{"n_layer": 9, "n_head": 16, "norm_place": "pre", "positions": "learned", "tie_embeddings": true, "init_std_down": 0.0333, "optimizer": "soap_variant", "lr": 0.0128, "batch_tokens": [65536, 131072, 262144], "steps": 6013}
Each number is 50 + 15 x the weight over its row's rms, rounded and kept within 0 to 99. Layers, rows and columns count from 0. The size before them is the row's rms in percent of the matrix's.

# layer 5 attention key, 512x512, rms 0.0233, rows 0-108, columns 0-63
097:60 86 59 33 65 46 25 74 54 29 35 66 33 44 41 88 61 28 63 56 67 99 55 54 54 42 59 36 55 51 43 30 48 53 68 47 59 25 49 67 68 61 41 53 67 56 35 35 85 54 39 20 64 31 49 42 70 28 29 53 45 47 45 47
093:58 35 49 82 33 58 38 56 22 65 62 49 45 57 51 27 53 74 49 29 93 39 73 61 43 51 37 68 44 55 36 27 38 61 58 31 56 69 59 23 63 79 24 34 40 30 64 31 41 51 57 23 34 30 64 61 41 72 80 52 69 68 34 49
098:60 42 59 42 36 24 78 68 37 44 47 53 42 45 41 34 49 41 36 60 37 36 51 72 69 62 41 57 52 66 60 60 49 59 71 41 29 62 47 58 43 64 54 41 68 56 61 15 60 31 55 57 61 29 47 53 70 46 85 55 61 88 90 54
093:19 49 44 36 36 69 68 28 48 55 63 55 60 55 30 31 50 45 29 31 33 46 68 54 78 60 35 66 48 61 46 45 46 61 53 58 64 39 65 40 61 00 14 66 44 58 55 23 76 84 64 55 55 40 27 67 50 28 54 51 42 27 56 26
098:63 53 30 45 48 45 07 40 75 53 50 84 31 80 71 26 49 48 49 60 59 38 45 46 62 63 47 59 42 59 73 34 69 50 27 48 63 23 67 27 69 68 47 51 31 34 89 39 51 65 54 61 61 29 34 64 57 51 43 53 41 47 41 53
101:49 54 55 52 45 49 67 41 73 47 39 64 40 63 80 53 59 36 49 50 41 50 67 37 41 43 52 55 56 47 58 55 48 62 45 60 51 69 19 31 47 44 74 35 18 26 87 64 59 43 50 70 25 69 51 32 60 30 77 62 24 65 59 55
098:52 54 59 28 32 62 32 66 61 49 60 82 37 63 35 37 31 53 70 51 42 64 69 62 50 54 58 61 56 43 50 20 27 23 53 17 32 74 25 61 51 60 52 59 58 58 34 25 35 38 45 62 40 48 21 51 69 65 65 48 32 68 34 60
096:69 80 38 50 25 48 64 51 58 49 49 43 54 54 32 74 75 48 38 63 31 42 58 74 49 49 79 49 39 34 67 53 71 69 30 43 31 53 32 67 38 54 57 65 41 58 52 82 33 52 45 44 39 39 55 32 19 49 55 30 47 65 71 61
097:70 38 47 56 47 43 56 64 39 37 33 56 55 46 87 48 50 29 57 45 52 65 42 36 69 35 61 46 78 37 49 48 43 35 32 54 57 43 77 36 73 27 61 63 44 18 45 57 55 57 56 65 43 51 38 61 52 44 65 56 49 69 39 48
100:29 47 32 30 33 44 33 62 57 60 43 69 59 51 42 47 56 50 27 36 53 48 59 64 48 67 57 74 58 68 65 64 73 51 56 43 36 48 54 39 38 61 42 85 39 33 46 44 41 58 53 14 76 67 79 66 56 44 34 34 52 70 72 50
101:63 73 49 52 37 46 65 26 49 49 35 39 47 41 15 51 12 62 62 30 45 40 43 33 41 34 47 44 33 58 41 53 50 76 63 51 51 43 63 54 36 66 61 43 42 35 36 66 50 50 33 37 83 43 41 49 37 44 58 48 45 75 40 55
100:40 48 22 52 90 64 51 47 61 68 85 43 49 46 48 69 21 43 51 38 63 57 61 47 72 60 32 53 46 61 90 30 40 48 58 66 95 39 45 38 49 61 62 50 61 32 44 50 72 35 43 57 65 57 33 43 54 18 45 46 61 52 46 27
101:64 50 74 45 52 40 39 47 50 53 11 53 62 22 15 75 23 71 34 46 38 69 33 47 58 62 61 57 56 74 42 66 57 56 32 51 31 49 22 41 51 47 63 56 61 39 49 32 39 38 30 49 51 20 32 35 56 43 61 46 37 66 68 53
099:57 44 48 43 44 65 67 45 43 44 65 72 38 55 40 59 61 50 60 58 44 55 64 59 63 60 79 54 49 27 37 37 45 48 42 27 51 61 32 46 49 31 38 65 61 47 33 85 21 67 47 47 45 89 72 69 65 56 58 57 52 76 49 53
092:14 33 39 43 57 76 39 33 54 26 34 39 59 89 47 62 46 27 47 45 32 49 35 49 60 33 45 67 67 67 39 55 57 57 69 39 57 56 31 66 29 58 41 16 36 80 82 38 35 47 57 58 43 38 41 46 60 52 66 63 50 41 64 64
091:39 65 37 38 47 38 14 57 50 67 65 53 23 47 47 59 40 38 51 48 93 44 54 52 36 46 66 90 55 35 35 57 33 55 71 58 34 25 66 29 56 43 44 24 51 59 24 50 10 40 60 35 58 33 79 54 48 39 43 38 61 74 39 60
098:50 45 50 31 45 44 26 67 68 50 48 22 77 48 53 63 47 58 29 48 50 57 55 23 44 42 46 42 75 85 34 56 43 44 60 60 60 28 30 26 72 36 52 61 40 35 54 66 65 34 52 42 29 54 54 72 24 54 31 60 70 55 55 34
093:57 50 78 52 49 36 45 46 59 35 58 29 24 50 42 43 65 28 32 41 75 43 53 36 32 61 63 46 44 53 36 35 60 11 64 67 47 47 48 10 63 65 40 69 51 61 42 23 36 46 25 71 69 48 35 57 75 49 82 53 83 59 79 42
108:42 46 43 62 81 56 39 50 72 52 55 42 70 32 54 69 57 53 57 69 67 60 41 72 58 58 66 36 52 44 64 73 22 25 06 81 20 56 57 66 64 47 47 35 68 47 55 55 42 46 76 51 41 69 57 34 37 59 27 51 44 20 60 31
105:70 45 38 16 57 62 40 38 40 55 57 46 43 52 56 42 63 60 62 52 74 58 52 61 60 34 86 32 41 56 52 17 55 58 62 41 51 61 25 53 73 42 44 61 54 20 30 43 37 41 53 29 31 32 40 46 51 53 63 76 62 56 53 43
089:73 48 59 34 39 18 72 35 25 55 40 63 56 60 66 46 16 41 66 73 43 59 71 59 57 61 50 47 77 30 38 35 48 30 42 20 56 51 48 30 42 57 79 48 63 58 63 41 56 43 64 50 40 79 38 78 42 69 26 26 39 37 42 14
102:66 62 66 66 38 46 30 41 51 46 38 28 52 54 51 59 65 75 44 31 51 49 54 42 57 23 45 51 62 59 33 67 40 59 37 47 33 37 59 69 51 50 46 40 60 39 61 66 66 51 56 24 46 76 66 53 33 33 34 34 60 33 61 75
098:48 60 19 47 41 81 41 42 60 30 55 71 56 45 48 41 67 56 67 47 45 47 65 50 63 39 54 35 53 79 69 47 60 41 39 64 70 82 22 59 43 38 54 67 33 64 24 48 27 40 68 43 53 62 72 95 47 69 51 56 79 48 45 27
088:26 22 58 45 56 82 39 71 52 68 54 46 43 99 43 68 55 49 54 52 64 40 55 50 26 72 35 39 49 49 71 37 27 85 82 54 62 38 43 52 79 54 51 79 44 24 47 62 47 60 56 29 66 35 66 37 66 19 72 65 51 52 63 45
092:57 30 27 29 58 61 45 46 50 48 55 27 34 56 47 18 29 52 69 83 61 52 45 63 48 58 55 46 47 63 38 32 67 51 50 35 52 42 47 27 49 42 60 67 54 66 99 55 26 53 46 44 51 14 43 66 40 59 68 07 59 54 55 71
102:38 69 43 45 58 45 32 60 60 56 35 49 51 62 49 46 53 92 70 47 42 54 35 58 49 49 68 51 71 61 55 36 35 57 58 67 34 52 59 37 51 38 31 72 67 38 51 49 35 43 52 55 78 73 67 46 62 67 75 50 52 62 35 24
102:31 48 53 47 41 66 40 63 54 38 75 55 48 58 74 59 37 16 45 67 32 39 59 17 45 48 49 53 48 60 27 44 74 72 90 41 40 23 46 44 35 60 17 38 57 28 63 62 48 44 42 36 34 32 39 53 45 41 60 49 17 47 38 62
091:60 58 66 40 56 54 37 19 64 55 44 50 67 66 44 44 56 53 16 24 25 37 59 51 70 36 46 59 46 38 71 57 48 71 59 70 58 39 31 28 27 24 27 57 28 67 78 54 33 59 67 35 47 69 50 84 56 58 62 85 42 55 75 77
098:76 27 46 27 62 48 59 49 51 71 66 64 22 57 55 63 34 53 50 51 63 26 36 71 61 47 53 56 85 36 43 70 49 36 32 39 57 22 25 45 34 68 18 58 53 48 76 56 54 71 74 58 58 44 39 44 75 41 37 47 54 44 64 48
098:33 47 54 57 59 41 42 34 55 37 29 51 82 61 43 18 49 46 45 40 29 62 35 41 66 44 22 24 56 54 30 58 81 66 61 45 59 73 39 51 56 55 39 69 28 77 92 47 35 57 41 54 58 85 60 41 82 31 79 49 46 43 47 72
100:55 50 67 52 29 46 34 49 31 44 75 83 43 40 45 49 44 53 21 53 62 43 42 58 38 54 75 43 49 26 44 64 36 47 33 25 29 54 62 49 53 54 59 24 55 69 42 45 59 75 71 30 40 65 26 57 71 48 55 54 84 47 57 61
098:58 55 64 45 37 47 48 38 35 34 41 28 65 48 44 42 53 33 58 27 56 56 35 67 37 64 46 60 75 50 40 41 48 45 63 12 52 51 23 37 56 31 49 49 42 37 52 55 56 43 66 43 38 44 56 55 32 32 51 48 50 68 27 31
111:43 41 54 24 62 20 49 43 68 35 46 53 47 67 39 72 79 55 34 46 56 31 62 53 68 48 40 30 61 45 56 30 57 60 56 43 77 51 63 57 34 67 67 52 32 75 12 56 52 19 57 21 68 46 67 54 68 39 65 61 46 61 38 49
108:58 56 32 39 36 54 52 48 23 60 46 75 60 40 51 44 60 34 59 54 58 48 16 38 67 63 37 46 43 62 40 44 54 47 79 44 50 44 42 59 60 46 15 55 45 45 65 72 47 77 69 43 54 89 49 62 62 53 69 51 79 29 56 52
113:79 20 45 44 67 40 16 37 24 31 53 53 27 54 43 21 59 72 50 79 38 24 55 65 49 23 53 66 24 23 64 45 57 42 39 30 42 56 47 57 56 59 42 37 20 52 44 29 38 68 63 59 42 42 59 58 57 38 43 42 55 29 55 55
109:82 33 41 57 62 40 62 56 49 69 73 44 36 51 47 59 53 48 54 48 51 51 44 42 48 56 44 57 49 35 23 68 34 65 57 30 69 57 48 59 41 42 35 55 60 67 35 42 40 60 45 87 36 27 62 58 63 75 61 24 55 28 56 38
102:23 43 34 51 46 49 74 39 33 40 73 46 50 54 47 69 80 47 36 40 65 76 53 39 48 53 75 47 26 56 33 30 63 59 41 60 48 50 58 27 58 38 67 15 59 56 56 62 47 39 41 65 50 45 37 42 51 81 66 22 55 43 65 35
110:47 45 48 46 44 71 47 70 39 61 31 72 67 51 42 71 51 37 55 40 71 48 36 58 28 45 79 40 56 57 46 73 33 84 35 57 82 32 30 33 31 67 39 43 41 54 45 63 73 34 24 62 33 62 35 72 58 50 16 50 46 42 36 47
106:49 56 49 63 50 61 46 52 50 71 52 56 58 46 60 48 36 76 12 39 44 38 64 31 60 66 38 57 55 63 34 66 49 43 70 51 44 56 30 53 57 44 31 51 43 73 55 34 48 71 40 77 35 18 50 67 66 48 33 59 35 66 48 13
108:50 36 50 62 49 53 84 41 17 37 37 40 46 66 55 64 42 76 55 51 58 69 56 35 32 38 63 35 47 54 68 35 46 46 57 30 73 47 49 30 67 31 62 48 59 32 51 67 50 74 41 22 88 45 42 44 33 53 67 53 66 35 39 20
106:57 53 58 49 45 32 45 45 77 76 80 72 34 65 22 45 49 41 58 51 46 63 49 50 67 34 49 44 58 33 31 44 47 24 77 27 32 51 23 27 55 53 76 59 66 40 40 67 68 56 32 21 45 74 55 15 21 46 83 60 40 41 55 47
100:51 66 46 60 34 28 43 50 44 90 60 27 79 46 56 68 38 49 58 68 56 53 57 51 57 60 46 69 44 46 19 65 33 55 46 41 54 39 44 38 59 67 65 24 53 30 28 55 21 47 23 42 78 45 39 54 45 53 56 52 39 72 62 52
109:51 50 48 41 58 32 51 07 52 57 48 46 48 44 45 36 31 64 58 66 56 30 10 47 59 49 57 48 38 45 66 59 60 67 36 53 80 37 69 44 33 53 54 34 39 68 43 34 43 47 29 51 47 29 41 82 49 59 52 42 46 58 44 33
099:43 49 41 58 58 79 54 30 67 64 51 28 49 47 28 23 47 38 38 61 68 33 50 70 63 62 36 57 41 46 50 36 72 46 43 57 59 30 38 40 28 27 61 44 55 12 49 70 45 74 43 51 61 52 59 55 18 50 32 60 41 57 48 48
107:46 45 46 31 57 27 81 58 45 46 56 60 71 52 60 60 47 52 52 49 53 36 49 45 26 39 37 63 26 43 41 30 47 56 75 50 63 37 71 71 45 27 54 55 43 76 27 13 78 17 60 65 50 57 46 54 69 44 52 50 40 80 52 54
102:49 29 57 40 53 50 39 52 47 57 68 38 35 45 30 39 46 46 47 72 31 58 68 40 67 72 41 50 72 59 63 36 40 24 43 53 50 72 40 61 99 48 63 59 46 41 36 34 44 55 70 58 44 46 61 58 37 24 55 64 60 59 37 16
113:65 62 51 56 54 44 57 59 74 52 47 40 65 48 55 55 33 51 37 60 40 53 57 22 55 69 56 73 51 57 06 48 34 39 34 70 36 60 45 61 45 52 37 69 46 40 18 58 77 33 55 54 38 73 42 38 52 40 65 46 51 59 45 75
106:27 81 79 44 28 65 86 38 40 32 53 07 68 51 48 48 52 55 50 36 50 62 57 28 52 77 31 36 62 63 41 79 41 59 42 74 49 47 27 78 34 58 67 68 74 48 63 71 33 88 39 79 87 47 57 35 32 43 72 71 42 48 50 45
103:29 25 54 45 42 18 26 34 47 41 38 60 22 48 49 60 58 74 57 79 53 27 49 47 54 69 37 42 03 45 31 60 40 51 37 31 44 54 34 81 43 35 41 39 56 58 38 45 95 23 53 45 49 36 83 39 52 30 85 33 60 35 56 71
100:52 33 60 30 61 43 73 51 64 57 60 63 43 42 27 61 38 45 66 43 50 54 35 48 17 53 51 53 48 55 15 23 62 37 49 39 48 24 33 39 26 33 62 41 63 61 53 69 32 74 23 60 37 75 65 80 47 39 41 40 50 43 43 46
111:42 65 49 56 34 35 37 83 45 45 34 38 53 75 30 67 72 56 47 76 26 49 48 48 84 44 71 33 52 76 40 40 50 53 71 73 44 43 69 59 35 52 53 58 51 55 10 21 78 60 45 33 43 58 38 49 70 41 73 69 38 51 54 53
102:67 33 79 17 41 34 48 59 46 74 29 38 75 14 71 38 43 33 71 51 42 69 72 29 51 56 43 57 58 60 27 34 73 51 41 36 49 66 75 72 44 45 51 29 39 49 45 56 55 59 34 57 80 51 63 62 77 64 69 43 62 38 45 68
104:60 36 34 21 48 55 55 32 57 62 39 57 44 56 49 20 56 59 59 54 86 48 59 38 45 60 56 36 46 35 45 33 63 61 41 71 65 47 66 40 76 41 57 46 40 26 37 26 41 26 65 35 33 63 36 29 65 39 38 86 40 69 70 72
103:58 68 37 54 65 52 55 48 47 39 63 59 64 52 53 62 77 39 41 57 79 70 21 79 40 54 29 54 62 29 64 15 34 32 53 44 70 47 48 51 34 61 56 35 41 50 35 42 42 58 45 47 60 05 59 62 60 35 43 79 43 63 53 26
109:31 59 55 81 56 53 23 35 53 49 26 48 47 59 68 20 63 36 42 43 52 74 32 38 43 37 36 54 43 54 53 61 60 50 41 48 54 78 23 42 20 71 63 43 31 10 48 47 50 41 37 60 35 52 46 49 29 60 57 50 52 50 59 69
110:42 44 77 49 52 44 35 50 47 65 40 41 61 57 34 37 52 39 86 82 28 32 36 52 84 44 47 42 70 39 60 66 27 59 49 62 50 47 40 64 62 81 32 60 20 61 30 40 71 40 56 38 58 66 58 53 43 57 68 77 62 42 33 56
105:59 64 56 23 46 57 78 52 37 52 26 67 70 94 42 53 67 56 40 55 44 77 63 48 60 53 41 66 50 50 14 43 58 53 62 57 81 54 42 62 45 62 27 55 70 75 41 38 59 21 59 32 49 51 63 77 32 59 47 36 47 25 42 74
105:73 72 79 44 44 52 60 72 42 57 50 50 17 73 53 36 77 38 62 70 87 28 58 60 63 49 66 29 58 65 62 46 34 66 69 67 39 54 40 45 38 74 44 38 27 62 60 46 40 52 43 47 77 43 46 79 47 77 67 61 44 71 43 60
102:43 68 46 60 61 64 60 61 42 49 72 50 50 57 51 48 76 73 69 50 63 49 67 37 56 46 26 41 42 76 54 59 39 62 36 53 46 49 38 51 48 67 39 71 59 49 40 82 37 45 66 41 61 38 39 65 53 55 71 71 48 48 49 70
104:54 44 52 51 57 56 55 65 66 31 45 56 60 72 65 61 36 50 36 41 33 72 45 52 72 42 60 42 43 54 49 30 59 49 41 35 49 26 37 43 65 18 63 30 72 40 46 16 41 59 66 66 52 50 60 49 65 35 42 28 46 41 52 51
098:63 35 31 61 57 50 50 53 39 28 40 44 59 46 49 36 43 52 66 61 29 76 46 47 49 60 54 67 65 52 43 61 55 65 67 82 56 39 34 37 41 68 36 46 73 24 41 46 34 55 23 35 69 36 59 38 50 38 51 61 57 61 50 37
100:51 33 41 51 30 61 44 54 79 87 41 45 55 59 66 67 64 53 66 55 27 44 52 31 61 45 35 68 50 76 45 51 31 62 50 44 34 43 68 60 74 29 39 46 44 44 65 44 62 25 37 66 58 75 51 60 39 43 21 48 46 45 31 44
103:65 51 43 63 54 35 32 45 40 44 52 42 66 73 47 45 48 42 42 56 51 63 36 73 34 44 42 50 48 72 37 59 43 37 49 56 31 53 54 57 43 37 28 38 48 46 64 38 42 83 69 59 25 47 51 52 34 45 46 32 53 32 32 54
102:77 45 81 57 80 19 38 55 63 54 38 33 32 37 41 38 56 56 47 62 36 45 70 52 50 60 56 25 51 41 67 75 55 32 76 31 44 86 76 34 44 64 49 15 38 35 51 91 67 59 50 65 40 22 43 65 53 34 42 54 47 53 48 50
097:23 45 22 35 54 32 40 51 57 66 33 53 54 45 63 40 47 58 51 76 41 44 68 59 56 54 78 60 55 66 24 22 40 44 68 48 69 43 59 50 54 41 50 59 68 37 39 46 62 45 38 57 73 33 38 32 34 41 25 76 56 45 64 31
100:57 45 67 85 41 45 59 58 68 27 69 33 31 59 66 40 54 69 62 26 41 63 56 52 54 69 37 42 36 65 46 59 42 40 50 40 54 30 12 37 35 29 84 51 67 62 42 70 35 31 74 73 57 45 29 73 59 46 61 48 43 68 39 58
096:49 36 25 43 59 37 80 48 63 52 47 57 40 49 36 75 56 44 53 46 28 60 57 60 27 43 52 39 27 44 75 68 26 43 38 23 26 35 45 55 41 53 47 69 67 52 46 65 70 54 40 51 45 56 37 29 45 61 55 43 45 32 72 50
094:70 76 59 56 55 58 59 43 44 36 45 48 28 47 68 45 40 55 64 50 65 49 50 45 30 56 66 48 37 15 42 35 63 39 50 39 70 18 59 60 80 82 55 16 45 56 43 19 49 73 80 52 70 38 68 45 82 28 48 65 41 56 58 55
095:75 32 33 55 57 59 55 61 50 66 55 59 40 31 35 62 39 62 49 44 61 59 76 67 54 37 38 45 63 49 40 45 31 63 46 59 56 42 40 67 56 38 50 35 51 59 49 45 78 48 58 79 55 61 56 58 52 32 34 25 56 59 58 68
097:45 57 62 66 60 58 50 35 45 63 75 42 61 73 43 72 64 64 58 45 83 57 75 62 46 31 36 63 53 16 55 43 42 37 47 34 67 30 49 61 60 65 46 57 62 63 41 65 35 39 58 61 50 78 42 49 68 40 54 55 49 42 25 58
090:62 41 64 52 58 41 51 79 68 29 46 78 46 46 44 49 58 86 58 38 45 45 48 59 44 50 77 30 43 52 36 54 22 61 66 46 41 54 69 18 57 54 56 60 29 73 57 56 81 82 50 54 64 31 47 46 45 40 61 69 61 47 44 79
100:49 62 61 26 29 45 17 42 71 55 34 47 52 47 61 82 46 41 76 43 47 43 69 46 42 42 63 23 49 49 35 37 40 32 76 63 47 62 63 55 86 77 62 71 54 34 63 36 42 82 49 57 51 34 20 60 47 43 48 62 81 39 49 46
092:77 59 52 30 53 35 49 49 49 05 17 40 53 56 57 19 58 79 25 25 68 49 50 28 47 59 42 78 59 43 66 60 55 48 58 55 33 39 48 49 52 84 51 75 23 66 71 40 60 56 62 36 37 61 34 42 58 70 62 61 66 69 56 57
095:38 34 67 55 48 59 28 46 59 66 55 44 81 79 64 64 62 70 48 41 50 46 62 30 57 47 76 44 45 48 57 34 61 39 64 59 48 40 39 41 18 46 45 84 22 34 35 78 60 58 46 43 26 54 85 45 43 47 29 52 41 59 38 42
094:43 50 25 72 46 59 52 62 45 68 75 28 70 41 58 57 72 42 68 47 59 74 73 43 52 82 23 62 45 65 47 58 45 38 52 29 44 49 53 20 77 47 43 57 33 73 62 75 69 41 57 55 74 30 46 52 40 50 28 51 46 63 58 63
097:51 37 50 46 33 29 18 49 61 30 76 59 43 50 76 53 34 86 57 61 51 47 68 52 63 58 58 67 49 66 81 72 21 43 52 68 77 62 66 45 51 53 58 68 31 51 53 45 44 54 46 57 58 69 64 50 36 57 51 48 43 55 35 28
097:56 54 03 37 45 65 52 55 54 34 60 57 53 50 58 73 85 38 33 37 48 58 69 27 57 61 48 58 62 26 61 25 67 64 68 54 59 43 29 78 44 25 46 47 47 25 66 72 58 63 53 42 41 74 30 37 44 33 67 94 43 31 29 46
098:38 94 67 38 53 71 72 46 35 58 53 29 49 50 39 36 43 61 38 26 31 54 66 61 70 77 52 45 60 54 57 61 53 50 31 76 59 53 45 44 54 70 51 57 36 64 50 79 49 52 43 52 87 73 55 32 35 32 52 15 43 20 77 55
093:21 43 42 33 38 50 49 45 40 42 43 52 58 49 51 38 51 37 56 56 46 56 39 78 35 46 58 33 48 38 39 47 35 63 57 56 51 03 68 53 59 47 36 33 63 36 21 65 36 44 59 51 35 57 61 23 57 42 41 30 59 46 77 54
104:60 81 39 56 34 59 51 27 40 52 67 57 65 52 40 36 69 52 56 56 52 52 51 45 17 53 34 52 54 61 37 62 37 63 54 22 40 78 31 48 56 61 78 30 71 45 26 59 48 17 45 53 60 40 32 65 54 55 52 34 62 41 56 49
094:63 43 52 59 33 46 44 59 42 34 65 39 62 46 14 61 33 39 50 71 78 53 11 41 26 78 23 43 55 73 78 56 60 33 42 33 35 51 46 53 35 45 37 68 50 55 62 79 51 50 42 44 42 42 26 41 63 72 29 66 76 29 54 55
096:54 62 67 56 42 31 68 56 55 49 65 49 44 62 62 16 48 59 42 62 32 44 50 43 51 48 52 44 10 30 30 45 73 76 45 55 34 43 51 46 30 54 53 33 45 38 57 49 49 41 65 51 16 63 37 74 80 38 29 25 40 41 63 30
101:22 45 68 59 22 36 57 15 36 52 33 43 83 44 53 52 43 41 78 41 59 62 56 57 57 38 66 65 38 56 44 31 50 45 66 55 43 47 71 51 41 42 36 54 51 54 61 31 28 79 57 35 44 49 80 33 42 65 21 62 45 44 48 50
096:48 61 36 47 47 55 64 63 50 40 36 61 18 40 33 21 66 38 45 34 47 45 34 14 60 62 43 57 44 51 57 50 57 55 51 35 57 56 19 57 69 46 44 48 42 56 40 85 31 53 49 42 15 44 55 36 18 71 35 64 64 56 51 56
099:78 46 82 67 53 43 57 45 49 97 42 28 63 30 56 34 21 49 50 37 67 63 44 44 16 48 47 47 33 45 68 60 87 41 89 45 51 52 25 55 41 37 48 34 51 61 75 43 46 48 51 19 64 56 30 62 30 38 51 56 57 49 53 37
092:39 67 79 62 47 44 57 44 68 76 59 50 62 48 67 62 38 62 69 55 56 32 69 57 30 53 46 45 41 49 61 43 50 43 53 48 63 44 36 51 71 45 60 18 35 34 49 54 40 35 56 62 55 53 40 42 64 39 45 51 64 59 36 58
101:41 40 68 51 63 44 68 35 68 63 60 54 44 29 42 41 90 48 47 69 37 35 64 34 68 75 71 45 49 34 43 65 26 53 76 53 48 53 73 62 36 42 58 50 39 35 58 49 58 55 74 40 63 44 34 62 59 64 50 48 62 56 66 34
101:43 33 49 30 44 71 62 60 59 48 48 48 28 43 52 63 58 52 33 74 66 34 63 48 73 65 73 73 70 69 30 35 75 61 50 29 49 71 42 46 75 49 75 59 51 38 61 35 31 69 66 22 33 93 35 55 33 22 63 67 47 50 39 37
095:55 31 54 76 58 61 34 69 37 53 46 71 47 43 51 45 58 45 29 54 34 31 46 49 51 54 74 21 58 53 59 39 64 70 52 55 53 27 39 81 44 41 38 77 70 42 51 39 47 58 42 68 52 64 70 68 49 59 31 43 43 42 47 45
093:52 64 10 76 59 80 53 37 43 61 58 47 56 64 39 25 75 30 28 38 19 47 59 63 38 48 45 61 37 72 61 49 42 40 36 48 50 47 43 34 55 43 09 39 76 43 43 46 45 38 71 56 38 43 42 36 70 48 38 79 59 47 81 38
097:55 56 59 61 65 72 50 59 39 54 35 45 50 45 60 59 68 36 28 33 67 49 65 49 55 38 64 62 50 68 69 47 60 59 51 80 73 50 43 37 30 50 65 70 51 60 52 84 48 67 91 42 69 52 56 37 57 48 42 58 81 38 61 63
090:29 52 53 60 50 86 62 35 81 27 30 54 38 43 40 50 69 71 51 67 50 46 60 44 45 40 58 47 76 48 61 57 74 49 30 40 44 49 45 43 52 52 71 22 37 21 57 47 44 87 40 42 39 48 77 41 35 63 41 32 45 44 28 53
098:47 63 46 45 35 52 63 51 44 45 47 59 54 47 56 48 44 66 51 30 49 39 43 51 47 60 66 58 50 68 16 32 55 52 47 52 30 53 54 72 30 63 61 44 49 53 70 87 61 29 53 65 22 23 55 52 54 34 59 44 65 46 33 56
096:47 58 50 70 21 30 73 46 57 45 46 75 48 28 65 43 40 46 67 69 62 36 71 63 45 66 39 61 42 55 64 37 44 44 44 51 50 53 54 42 27 73 88 61 54 63 57 57 74 31 62 40 64 31 45 38 48 56 31 21 37 67 52 63
096:43 46 70 37 46 69 50 49 44 57 51 48 53 66 51 61 66 62 17 59 53 42 44 56 35 51 36 51 43 45 36 50 23 44 33 39 54 45 61 30 57 61 51 72 39 40 55 38 70 53 57 56 68 46 64 38 67 44 36 75 39 48 17 68
095:47 37 14 30 58 50 34 57 30 40 54 57 58 31 56 68 44 67 30 67 58 32 46 44 42 55 64 42 54 73 56 59 37 22 36 75 68 55 50 39 58 50 22 31 44 34 40 62 61 28 52 81 48 62 65 44 56 37 37 80 31 57 45 38
101:76 47 31 46 60 52 53 42 59 27 37 47 48 76 52 83 33 47 55 41 69 55 57 28 63 46 59 67 41 48 27 36 62 54 62 77 61 37 38 64 17 34 42 49 40 36 48 68 40 66 55 58 65 65 50 43 79 23 55 64 48 59 67 24
105:26 43 36 32 52 41 32 73 79 76 43 42 49 76 56 63 58 48 47 47 30 52 21 70 45 26 46 54 27 58 44 68 48 48 53 38 71 60 53 35 37 37 37 49 47 51 71 68 64 33 47 38 85 62 23 27 51 39 61 39 35 64 52 57
098:59 38 49 33 54 32 28 63 18 61 46 78 42 05 33 16 18 42 52 38 52 49 65 42 71 49 48 32 77 37 41 16 68 63 37 41 56 39 57 62 52 49 45 15 40 31 33 62 34 40 10 30 52 49 34 39 75 58 58 30 55 65 46 52
107:73 26 49 52 34 55 41 53 69 61 43 24 59 43 51 41 29 32 43 43 57 20 50 75 52 51 60 63 56 63 47 52 44 48 25 40 30 41 31 92 49 32 62 68 40 52 55 32 78 69 72 41 38 54 36 73 33 65 96 52 67 64 46 72
097:41 61 41 44 70 67 51 57 43 33 53 53 41 51 13 62 65 38 47 21 26 44 47 70 65 56 03 61 54 63 47 48 51 62 59 53 40 36 54 41 55 83 68 31 46 27 50 00 40 42 63 32 50 62 58 67 30 47 29 53 56 72 19 54
106:21 32 44 14 58 56 73 42 60 37 33 59 55 42 75 54 68 27 61 50 52 64 51 58 34 22 58 36 40 55 52 41 45 20 53 63 43 48 75 23 43 61 54 12 36 52 57 41 46 35 54 76 36 41 49 71 13 59 79 57 53 45 37 55
099:52 64 73 58 66 62 46 42 32 55 35 42 49 43 80 36 28 14 47 74 55 56 66 41 46 51 56 67 22 46 59 56 34 48 75 40 60 31 32 60 49 79 61 53 72 66 42 34 49 63 42 30 55 54 38 46 45 49 02 40 63 51 32 86
105:20 43 29 54 72 58 46 47 55 49 66 48 42 72 18 50 32 60 34 90 58 35 46 45 64 60 45 48 55 39 67 46 78 55 35 30 45 83 53 53 92 43 46 60 61 48 38 35 57 80 56 45 53 48 70 63 65 68 33 57 47 30 81 70
104:46 61 56 62 51 72 36 65 28 58 55 69 47 50 61 60 42 62 62 57 43 46 43 81 50 60 43 56 53 61 71 58 51 44 52 57 55 40 54 44 39 22 71 58 65 63 39 65 59 31 44 33 48 38 63 30 43 70 67 41 47 39 38 73
108:42 61 41 73 32 50 61 50 49 52 40 73 56 52 57 38 85 32 23 18 60 61 37 62 54 50 65 35 51 77 61 41 52 50 64 59 65 44 67 73 04 44 63 37 57 49 54 53 22 68 49 53 50 63 74 47 60 52 24 28 42 45 35 64
103:79 47 62 64 77 78 63 61 60 27 46 06 35 30 38 36 57 51 44 32 56 31 59 62 59 64 27 63 56 73 45 71 75 28 56 72 43 18 43 41 59 66 32 37 65 43 81 58 35 60 64 66 63 82 63 42 51 23 41 31 74 34 39 70
105:68 48 52 48 41 44 55 59 37 39 74 27 44 49 42 34 46 75 40 50 51 63 50 59 45 49 34 57 61 57 81 56 63 47 46 52 40 44 47 38 42 61 27 71 46 43 38 53 61 48 39 25 59 34 35 24 60 43 63 15 30 63 64 69
106:67 36 58 45 53 84 34 47 63 37 49 76 42 39 73 60 27 29 57 46 62 52 49 72 62 40 32 58 25 44 66 30 66 18 36 48 54 30 38 74 57 65 61 41 28 73 64 38 32 29 63 47 58 61 50 59 67 69 35 53 63 81 55 52